From a checkpoint of a small transformer trained on Wikipedia.
Size: 10 layers, width 512, 8 heads of 64 (1 for keys and values), MLP 2048 GELU.
Each number is 128 + 32 x the weight over the matrix's rms, rounded and kept within 0 to 255. Layers, rows and columns count from 0. Numbers have three digits each.

# layer 6 MLP down, 512x2048, rms 0.158, rows 429-511, columns 128-255
141119093146145123103075115143119118167129111126121195131125079096136143154048093130156115151123078049119101098114167106139170129127169097141099144163151133124142125140116127102060137120098170125093147076110098176106097149060147077117115107097164090193127188154154112134092097090150152161145092141135102121185171164119090116204129080093080168153172131092128103068143156142173053125138
128121166154134155082156094116139128106034145177110086109142124155120160103142140180082150136101127095170169123116122178078088183160053203137111110085174084104119123105111142146125097086082095139121159083113066116114064111141116110141153097083157133129141152174153118092141158083143119101130130090138129160139091115106123167074108175099152157126149124164154134136185161116163163080131
093108123167153130079124114136164099156114109117141110147108098134139134136135174140147112101093142140111173173103133124136137085074130140108142123153044074109081156118162118123135094134148118112142111073182125146117174191109106080147110140076139120099174078141099164119152132095129157105116090083088111144094115116106077097117097141132131118140108162099097177154132106102108108087108
103116110102085153109112107159159185129128124103113138165073140125061121116095117157210125123157102134124101135092133132137083131193074119121158093173203177143148193069062113157106119115094113164117157142132164149107098138071157154155140186122118159137187148120098080101172125143072200122103086137116118122138183103149104158127087105121154138140084131088181131148122127179157130111139
107093130085085111137134127064109112051116205132071189122119182098112122117069105124178157131152098124167111181116103124144101102108108157174100113119150149107120140103188140152114116176110131091076143152159102123102140111141227115087137089124178182127159118160103176133195103141119196095156146106120154129135129088130108167129126116145150145143151146140167157126062162144139094150123
081116102120130157147146180145157162136118154178149183148099089173152064119141150076079119154124123159218091157114103093116102107102066176189121124100113152118112111103047117106094154131101137132158152153091096134119164127159160138077099120123093106124113163068150127133163112117147138160083102135080156137122171128122143120110102155163117109163110076134075164103137122109114088152114
106099148165139127132138155148174122213125183088173110110134097069076096173139121128068056199157149098165104131128158127092108124124100122081115050092186158050167145106103118156115151115145073131177114149143087145123115152075166162214117135112167160093163067184174159098073086150213151140062135155149143146186139095114113111154098168129091072125105096110163139138151110148101155003112
060080101122157066174074123122112146201105132083128137130137085204116159080159147064131147070107100100076135150147121118154098178127190154167163154098198170110112130105020142168178140094140144120180136123121201083072134143100112118080119175079120137170136122127111169134135083153117119131142126091183090179141070073160126112110167119084096100084147073101148135144153163118178135154128
123151163136190077136079121163125154136099122087121124117085183149110141131134065143137106146132112094147114135193117090160198140118131181125148136084142140130172191180111137135185131071104172092165081104115158094110172134129111193147141076185100151167126177141110114166089068111135126194101162123175203068083135127071111210146135082152188092067093095133092100155180075146089104070155
150101173136150029101153176127124126191171134169164121142182104160142094154126144130096111097117157115137145104104067178134127210081133135166087121145080165116154185136148182175130138151111110101109141137116105130127138126131131152140116108133115139132089103087133141167135130123139134100103085153127113133149053142151092043131122100125128060149126143160121113119119129153103145094109
114178145125062121119149078123124156086118144166114144087104157078146112140184133151123189098143117114143104108106128105146146051143131138095128119131120106060154129138141131091117217153105118193073136136164130119098160133096137190106103113134103170178118153136171145152129120143103119124115139145162127120151097173151157145139116121134151132157123096148138163118111178139125123119122
118091110143103127135133118121101119204114081153141147121118130154170098099107092150081117142153101098162112175055139166155104114121088116149079145181085136076129081137184144092119146115150113141158090146157108192063123130134152101144143164129101113098141132186150188066130109143064136136145095139158080121211147130118092161104146159129112125099084200093163130093156167089126118171159
176149156127050088153142084171195124072136096110074060117152111137131165109148143187105169138150114109150117125133118174133086171130061159136118138107138148113103170113145107128099177210111159113115158140154144151108097156128146151080162115076113100123146118159144157108106122082094189117139174151196119122139134144146137151129165144091111054125115127067090105142140118115158085128195
146126084167091162078052111149159131132121116128122104128166094200155133157135159158169078109144114141157113112152114079117103145136109131165086115090085095130095165096136126103154118125097197162122079086128089122132134069075100099130160150124103140139143084111138104141161166094117160099187155171072169131098202102116119136109122165113117128126082171130154096114156150166044177138072
124097099119099110138164063139118135113100122189142190148122117127139093122088171136144064074072167053101102138125114156131100138163110102142154093088078144081061122149084146151080141196184092111140132097075130153045107171132127135151171115100071149173126099108143123145138105144113155097148114030104147108106069074094079132179119124074102118120124068117091129135093118146079143108140
147144149146124187151145132206160125129136131142114105155168135161161104121155114117066169100100106073108088117125124103093140227190112107103131137140117108143134140087121119142090097133086121114135170100169111127104117085105093194101151121050164114038113135122115088152155173125100099095144062114082185124205089149116077126121103153125177139115118081122109062112104108178145151156125
136036112066088104128092130126120088132109115135106124130087092144134129095137107105107166147170171150111126136162161132114066124112135155051141140075165172139129153113125174120138127111070136094113123136105117159143131131136105093157136186090147135136104198164082207174145139104178134082156168111108126066098146126090132115104152122135085108124076154121119187104112109117127154101110
124154158124169093129122158153102094173100138100120186100171148127079167079119164176140153126132133126077121077185100055201144154191125096131140111099161109191148130097152139124195120138147203106172133106156154114122125092145162129149103114140121101127103154154134137167162122097147100090124149171174129125164112112118132094097122129131108120078129124106120070141143140142096169081093
115081106177127155161145111158123129133149115144131155136139154140150109127145112135146137103079113119148095153118097083132142092068139140160105081120176091091171148135092086141124117132120115070196107085112093078150176135065131153179119152061125104188146134171154140114109087118129105091110099159137130145075147103069150100128108185196170106079127100105144178147136131076147125120122
136098119145156151099176127127177091091155119109083136106123121097110126083171109173149137144103092084133109094106146130128150117165122139104164161108104101186199138135107130100079177117083079118103180188131138123142193117099095164128151192112152102106133133148127119097161088102216117115123160145159151121130157093086101131150132167079080085114107163079104123180188102073100095133115
109135143142154136074117111107134141083171162108118152126114158203130106149135142130109125123158115099128132131080139118103160060123123123111103171155156096136107118112141111116103143146098156106121112183139167157198132104131143071098119063192150132127120103099119083115176084166122146128140084106144107170121099140083136112168205070069145094092085130112143094163169158051125076149174
155087110174111175134175108112164187136057100174133098162130082110135173146081140095084092062088134079099113129097104119141101113117084118088136152113166098086093110114106159136170143126082153081198113127138104092140137128095064123117096153160131161118110101137127095166171173114110170134117119109071122140127174133053097154138126079087117088066094069110159143168119123134147116051114
147132126105141147083125077104147162180088077118178152105141138082122119130168138146121189132142128089118052164116066114132181167093132122134122078197163099152124117102124187118055141103142098106100170128131080163110111151107105126065110112117076149069093170168161140136100132090098118152108165125080124118125158083099181089174117091115093107119149062136148120145155125111145089153093
161075139100146106143146116129135106120098123141141108147119080098170118152131158133112151177137116108101108103119110108081117128136183130134021138115063114120142091079085089150140092154106098093155140125157114109105114116075137108059113127131132141191159106099093039143106064152142175073148172140132114128176089151048068156143137191110130159058102161097089177151133128091104099150197
115174177175131127142132168104181177161160075129105063110101078091121162197131136107026114143144143104099168129125127128103134148148153131122158123137101111097132080149093158141139145105138109145125101140094109166112141118141068110082147143095131143063135148109160055125125096141114180048154146121121114128119162123028116171145123127085139072161186106153096114131145144110138082119117
104141141137149093099128140145133135095159167170130087118129100168197107076108129168106106131111141123040138166059110103159158121055119128148117169058099133166088125179107118123119174125116071100126120067093117104124100162098114100087141125109103055159111057080129121109127108073120087055122097151103124093088126128149169123134120092126101150168153167131108114129090134132151135086101
123152109111071162136112120096128137182033144132093112139137148153139117158120150093114131111204119038127101162116117094153207140135079092128143112074118140135137088100107134139185170076083079109160120073112146090100110132118079116118075159102136117055156101146124112121112083151118153126105110123089147122133173039133178135155148165129124152134050093106130115107131130082181114126119
163157152128117098171099143133106089152112151097142147101105096101174043166156124140098170099138104022102126137132140126108152148175118101087106102137128163142099121143106092159067126113093116104136170107066146132141112159097105076174074091085161155082040099169096092097101137092115132107104064087121101093061152104136110160060111144123163111102146087052146063110137117132085156165079
108147152169115137145139106143136102109126189118123117157107035142178152102146132082138125116133120122158138146093131113133075090166167115113149138145069122149115105122212123101097165075143127146110095131124195136093058113083110119108137118142113121114161137124176166069164141101095116112144129158081156163162155139045124119150141139089135107098203070150119133126124105200112133119071
171119107091069126122089121170118111113079120061146095136076152158120113071192145119126206111113128113104121081138147106152089118145069128128091162142115155137127140114101100114187127064110122091108190131114140124147111119128109120146140154108153147071095118104176136141159092161081186107140100112107134158082109074154079119139060124116136142089125125131167124131093132101168085162166
151180115138112107105120118061144115120138076113087153117134116120153112111150089095118119118108105128136057082131104116106056032102129181051143141106204093168197137121131065105106060138109090115122113139129176145146112134125140142072091147153142128053152109132155134082168167152184098175120092095185154155108110116065153181174112137127153168071135125089062151127219186128111084141095
079068154156143204142129075110109152159145155106134112113107167207109182109166171103103152168076127077083091075072049106135079065164184144134115188103145079118076129135132079164130127171135049106177098129120142112130061148087151113172095131032136155064125116136071173173087102113135100144111129126042153146097149128151100108081140142119135195170170108117104160112137099133114117173094
082132132159131129131103114119091125114101136133136110161167155143097085111101141151151153113099151113095092166092058097163158086164105063147092135135122145138150091093135178124085150069112151080074166131097098148031154053157143067117109158195125075098133125171119127117117151105132140081099118098076118114121086104113106165133150103126207123147128205091114113074132151148118142127133
107128083142108112154103096138107086113147156122103127195114116115122142084185099157199128129133127127112164081166133095130081111110091113125121120162107141129100124140112144125157090129133182112085175092118150152148120125143157095126168155171154180103171129082156177133087103154059173125113185055119130161095127100156144174114146131072174109159119163087136134116165153154106119176068
094169209106170065150141099129135182089124144155115106133138121136143117142157142148202154154095128133109194129136129105174173202122126098106182106155214119132132167128080144110107097122099095081132123082115123147151111140135088141148084152156148082155165103136122141160121132158137133167179140064128093108135110099083103141176133147152124116091152093108194098051133092124151114040115
168121087131133099135161140154163139134112107166166120132088149129118172112102162121121047154091150172129142150138113154129134144131132064180124146138116189121222144076087189144092159050113078113097097145088123146136060132136157189136080166100162143193099151060158110142169150051127129166119162093161098121054115152087118170117108165130134132106071126052138119102097116166162124135090
121111144113143148093089145090094123095205122120066158125122110138149138123106135139117107095079175118103103094092117112098087078110122153156124128132122138087150094169148132166113180141153140104098112201114133087104093150113157101068107126174124113051127081112126090131084126170094160115132081064101128126130107139154137086168087137140097126079152119137162086108169152087080122118134
140103151108061104128167090127124169141109113155075103133120114094111131169115099124105196117122143077119076122166160094074134128101161134127105099172140111100159109097151081141132163096132122142098102103152123109141127133123106146130113115116189150188094154132084163220104138122128121141166126135167209128070122112119131130165155110114107056090158128172113131145168096151116136122095
148071067128120136158083149120136137175109072153105176110144185135154093126144088090140177098098093131124152151164139151150088171162134123179139184098219161112158123110145081165158139120127155166069142126092123158124112132137115129140125118085104169167119145123118153164110094128127154111097064175042126120108207119073151166079165158126112150119138075124120092085127134127079129076121
141117143060099111087078084156113076128141146108089097130147131069189105164114120174147129132110092075121142113148160162084115097126093125108077110102122066137074160098169099127126073140145083133143132103091102100143141088150193143169113159108148083064167179142147104147109150047078094059123127101145167076128120076171091132154052135125117105160123139110120131082084061137166189106103
142175164119194105069130121130161105120135088170114110168136114084089123139109116160174103153110113163184135148112092086171132136157094142139113096074063113169159110088104166102170152166074137126132100123166115143097080142161100125117145091132074128084158137063138098148083134088079181130116133137096134110124142109108161051208083130180153045106124139102118091132160128096121075099163
155138139144159142135067128079103114142168114149130139121174116146101120171139132112154076167130171113138129100112099125158142108139086179100172136170093077114148109128181038105157129104056119075105179123142136137064090162134116157047088102068135114096203098128136110141121142109154185127134160104083124181125166149124142162147162096047088127144166156136191130130128128188136114140143
162149142175163132130121130082074109121133122163104164128099158139158199163082173160115134134113079065138174128149097087111130104075138068159120064105132076127077154129069097129159155080147068129103089101103170096086104125195081138091118118143150086054109170153145156143135124141164144164150118105119139118054137118152131137108142133130064133101128155113100099109131134120170132082120
075054110097098157154199166130143111062106079087135137154184119157093169134160088146111106197100095141125144199183138086104121121144144137138152102128067128141092174145148133152107134078014088121121053104131148115121109115099124084102063116160126123180108093112137137119099193127097138121124134067114165091093179085185162119070104161156097136137110110126114143161141139128151100067151
143124087160159118090108124153156171101089146140137057093081118119163096099180087140144130122142096132132114169114181115138104138121120171145146145102092114116121074148074133142084107111122118121136164162067129078118147137164097079111075140161127123062180132157143146085118189105098153146132091107139111139096182153053119117153125146140150143130176102172122129121183134105189091123163
101097091059132143113133097179118156172082154123144183107081168074140106119167086083122078123125105158137095101122087069146095097090099151118125135138143100144193053141151121115072117091122118135073077119147115093128133205146165169111162086066176126158145090078119135136136147087138131120119147169165158106168083138127115165139153095152174151097118126024135138138118172134130105146109
131117132177187152136164129098206119123106159115140097145103159131112160139095118118154147130118135137097145063151137129149134094145113103169105135114134195115096117135164122121081191137099113127097087192161128137141046115153092099091099091097132109094126131140134143096060090134146088131164119123084137121145106101083147110089164097106150113033085139181150079104167157165176131119100
102188085092184157076160143127184178105097150077137108089189171167133122121096156107119130161148169129095102178137095167157151093118142168177128129093104129147094169111075114162113166157099080147146137143085119103141115135039166108154136137154103069113136159207176132136107179109122112156121099114129170044109131126108098052127094112176098124145135145129132152098125126079114175110155
113082136056089060083146151120116128130076132146105130104124088136129167135133179163145043121086142120127137124149128172129132106117134080139108172108091082181155142161183146117102103159049105159106132133112115148114137170120121094138132095114063130209093148108099109169131154155087156105175134155128142122143117119151147105169180093080176067119105112172122134116094176037095135128138
136100143106058074169116161123213085096147124127103083122109115140123142118129125147143102114173094073133136151114150101204073162090127100139138095081114148105136138175081126179045187110157100156116173106060161135107097156125179123163085079164145119127144118145061139110138092062090129101109134099085156093106131185125064180152213134116170143134097107128117113155123120172090143087110
082105123132107171165127134140115136093125107127127157117094145100189107120096120138137212095081139127117116125169067094094100181150138123116102160169058129021217079063099149092097097172158104126112143161126092131142110118074066132115115059131186144151116083152203149094069177146096126156140100135116121114135107169116109121146164140149160141078185094131107139155098082123118218161129
155124089111094190140055126158134126100147194166146126124115120143151104157193155172110117159111105132132103038099068141155113093138156143141115074178178161082097082111115128121091150060163130110181116116124122125086065144094153129108163124128110147138162116147171148146166124172105110113112087061103102081118083154162112169158122147146126138159104128125125110145161206154125153178116
101140182177162163096110120101214134124137146139162119089053162101116100147119158141132139134144151127131044078182070086153153084108157174039122122109025145127184082106139109143168121129110078116154136167129182108115074136127127118122105181030127111105097121104137112144121126122126205119174034129175163115115102137157170158115140170100106089041061163063143125103146176157140117120131
134086127084127156167124119118093142155127084125131156115137125186161078141095116120099126106093163111108173147063080102099089107150125121110186154064108166082130145107052090121046141092147105120085082125155108085097101091093074117124148134198102100153131153126165111147157101107131065150078192151120191138090074112118081134153125126132133064145118128045087139170126123064136143109087
150076086109140156127112143171134129164165068149089152112107124113101108137140132100128129135105110123132110115102129170099107121144136115111131119082156097114152123124128108106139129151119113131160131167130092084068094109159139162119109066093092087098154134139105185184120108172163115147125070163141089119107135102130135180122132123116107075108067132086118143155150130069185126147129
165145121130124112134155087102109097156108120114194148089127085121151125127181151160056104153133120091140104175035114132157078150184119075129128126139122139158111181110132136123137181108127122086107142120094064117155129110106097104115098154110073108114115091119146112099089106134143189131129145051129084150096102133105102125147086173122154147094111139144136134120153165108145127163231
128138174118132109167116109133163206068175099106109084124150136114104093098139138093101167102075115112137096163126173107109167095113126115162064112166147127142045163124126130153131073140147112110113133140180142105141059079144062120104184071198116088091099198161147082126121085106045118090132111134084041085167156118110127119176129108139098096074124139171062106106091106095090108150130
157141125165165081110111106141145141136096158206170147115149124103080143205032116074143135036126129144117138102051114147124123123157158152190162079126123091098089155219093133112097125156141116118112151091116086146184106115131119126145169135207085071170147174107142133156120133140088112181172187125149154178052086130150151084135149130105172083077113187077101161121116112148162094145212
109140109116135087093135120145169093102130099148146139163132092064113147207079147089106117117170114109147165125092112145170123165089063095131122071087143132122115108134144172157172104111150079159155133093136075104117134136072140176097185103194093118136092112126118136095195130187114155118097107097148141114073137134093109081136127142092129169083111136144148126110146149122124147101181
098116163090118117119116159124105166136116141071093173052126173158181105149114151180101159095079128122106139146143146200054148102135046101132126180090080129142095210130145149135098152095150202121160110083118124119086111149121104102161091127121127125131138098144102172158119089189111071140191141086128163181122177165147103078139123150124095126100102119138085173172035077101157090076148
081199214145046079073110121075172151096180097129118087187127098111101143144110104100119105092110138176134162089155111160113158105153150171109157111124122077101181169048072130108132144148149109134141139065138099164077080132117155118146111047086131128118129112091118096108157093128125009108143081138131132112135076115068113198144155146140091174113134142118091131089136093110086185167165
150137120107167072166116109105137156109155113102098076143108110082093077126080078102095102106124170171102154094149130115170151095126135050090122098139152131078113151146074121165112079104071139130138139129134160143111114148138123154117176090141104155099145085129137109087101106130117140123164144169143153198148166065093151131051147200103129195069112102171131118177130100113182146098176
135203112146178153073177103177199136106122104138130105118155095124186144159062178186146123116114095113110076110152127169100152115159174109121174154140172104155130113065093065148137132107089088100110105069099127120184170087112148063146166112153138101166208135150182064149135113120131092107208162104161149059138135112107131075145135108132108106101116102183129088157111113080131133108099
089126099133166157140131149147117129179095153177129111091098108131120147089107127150161165136184134115116196089128175115124137123101078187192147124150097103171146159107129164120164154162150118154074132136077145123134101099144142185142091086118102135180139138096188076121118129090113112154155109166164137146189162134110096125120113121163181095089185129110104116121095132142129065112113
139143134150154137101128126169054135130126125139146140159069125133128169136101138171069129082132096167123156127089146188082168093080154069118083163122196073159114122123115150136135116214138127093148148095087133098119225130132105120099084170117141090160156089120062101159149162130112127080139185128124170134158167175159133148162116118135147061108143122013076074098140141139106129126237
157131122165161100096109101078121171119176072147160154179198142145110103093142124092128071155111130119155191165108111205145129144115156118164108086147128142096141143145109044107141093132104133088166096153127043147113122181099160095107089081180159125137116200116143136200158115140125139133108030097222090137149067109184096091128107162069156112145171192091064137112146172118050173126133
211057111110180155133124124098128109114167110151166113113083091101096081084123149054147086169115102050127126109134088134146148054121116144132140130099134164105080166072032156125205136113076092209125121148100152115063123148075131139127132137144125184138146162155144171102142086089111166116094116116180108188139065148139097154108107091174059115147106134041084070070161131159117085141124
146133166110132094104138098092110113182088118143127155119071149094119098096117146189136147146154135158108133123187140097144083094191131166138138130093086110101151103103108101124125124151108076077119102094088085068155144163148091138170119096136132191116111129082137141122151133116117147187181153116140130172121124176136093100154176122141093097134084134071102100086126058106142154109132
135122129105090100158117152168118186132073166086113057134141128150068162123157152104095141135117140121075134105128114104146162153148123167116162152172127075115132177093104093144162132118173088162143170129141126130136089128155148151117079102142175176161116086128182137122112084162150201195111123091144093080062080089145116154151129131111068123153116091076146115116163126131105113125080
096076105150133101121124133097160179097130112146175070100115114181166083177139079143141161094067126108116078133104119092098154129102068125132150073127072146158209131120114129117121133120138124089114145119157115048127110076125140113172084117043133168114099149143093127088155123156122120140100103120133166139089109099118139131123086111112186055122140104102195131100103070133138100054113
101084098138044134138184122148153077150129151107086121132119151128130097095133025084059102182138121124109071178146148157159120151144151167114107110065124133148117110106184140105079071155122193089119106088126090162130127113136138121130119104137107120129134145156101162093132123097129128092128217130124190151193145193090090073119130105148129115093173079130150123166171173121166148022079
164120158126068154097153113137130167207168122117127140164120169136166111134108130106134148134142122119129109104104108134155155097148092135086126146147149149160097114166043152125161097143128168124199096138107153118091125133142149091059121163112141095082086161166155124069144170175125139099151076155117075100104160126118086120160203129070171099127064082169115103118142122140131121117112
196119144092097120116108106109096167166148116077156141083112131083118143152127088129167148170157111097145135070163161155178156148107176063108113112150126070139150094116148191155083103140119174144122203140140154142150142147137149160099099097132083112134186149124116172168110113089087096139109147094129109121167124135114107185111143105165117116121095118109102102100174143082177140137165
099159130138110156144103082104147131118124161121144134143124147131100091127132143129161161166139121140024109056145125121122080059110200130121104117110069133177105085149121132136086127151072148166155136128091131110154065162159132100107112067127166121170152102162117114107097059140122053141141115159077174159147143119125151166086082154158127070073150099091108126116172070093162095087068
160163176139106121132148094128151193120080165115157108109148086113147122142095129126103118095090125118091126131087108043150081165111092182110126155165114157095119118091147102092086105106139058154114128116131118134152155119142108112150106067102098128154130091163168115135132159134167203081091134124105127123174144156167144076171074106138115137085077126108155137135105155129107196084095
118101079158079090130124130098093119178113120107132164180144132085100125115155169143114098156103135105094159177124149086085185105130149148137133087111174142130127085076128089115107091098141180091125104144107115150166125178233099126084078122102080151168106117105137113108137192101191115172161137162145163144123161111153146104199115215134134142164150098097154122124123150144142148130133
173106165102084112111156112167099158122112140114071152065097108087144129149113095153096151129161115106131077137119114129104156118166196120165178149161131159179148172111108122160115155145102105085099121115130164080140106155164150166113121179095092139073131122145142099158144143186074122141110117129176099166127125134066127164149094089125178166197151128020089091133119123099106106078070
141142122066140118141138154122143154096116081125082072120111157136137116107067117124162104130135117137153155117110153113117151089134168122171139094110125131136160086104122148121180122101142137147128127130135145089190160162133089109116121125203163147152110137165160119099145112089118063080148145106159094116145167183149124130144108129108146155133167088125133138141096171117158093161180
088165046140104122123123104159163097123088182135081117179100190134082195087134147130150141151096108161122119151133125130118124112129146152129131138148100155110168107117133135088121140124162174186070141141096107125122163086074084113087151141107096120195122149088146070142131134141146082103113136100143078132125142119116087212143097086135108160145086061093094061109152124077065135177105
122175068125140091167149127162111109137168137137110115150155146142125148114129124092092154143106074171137105094137110163124137110133145169116135104108077142143157123071074137124117112123110058129139169051087146165118173130143097161177137083056132142163141199100143122152189147133083090153109095145203149106081141075093169107137116155093149118120128119093168159096138129132108131082186
100113142161182125152106083118132101213110089120077123123107136116114102129083147129073080123118102168126138163051166146064134117180119107137124087170175154101144091150077137100202150140123120081151190108144133085102102126071130175103121163155183125149104096155132125111146179120173100142121119112154145177165161152142151061098136090092128098170116113202119107103145079126181135101090
106157129132137122143139126117151110188060113132147143096170123143148158127167136155121134165089105140185079071123161087143080073059157148122136165131093128174119121118124127110116129120144212122153140177135092147132164103108134118138136123089135088131093173131100110156138139118107079111187099137155144144096151126121198169118111098089095084121159071096167100090166143129150131085076
135155162129143108129122191174109126134162121109102125116132077134111189162175056112129183111161104196094115126122068082111098139095153157143149108142116201070128126112076071146114065114174132066160174135154144120143125095119117126117122168104143133091146110122108142175123119122135098205163181121139080097181125149111123116086107151144155135139129137187119143073110132132120097097064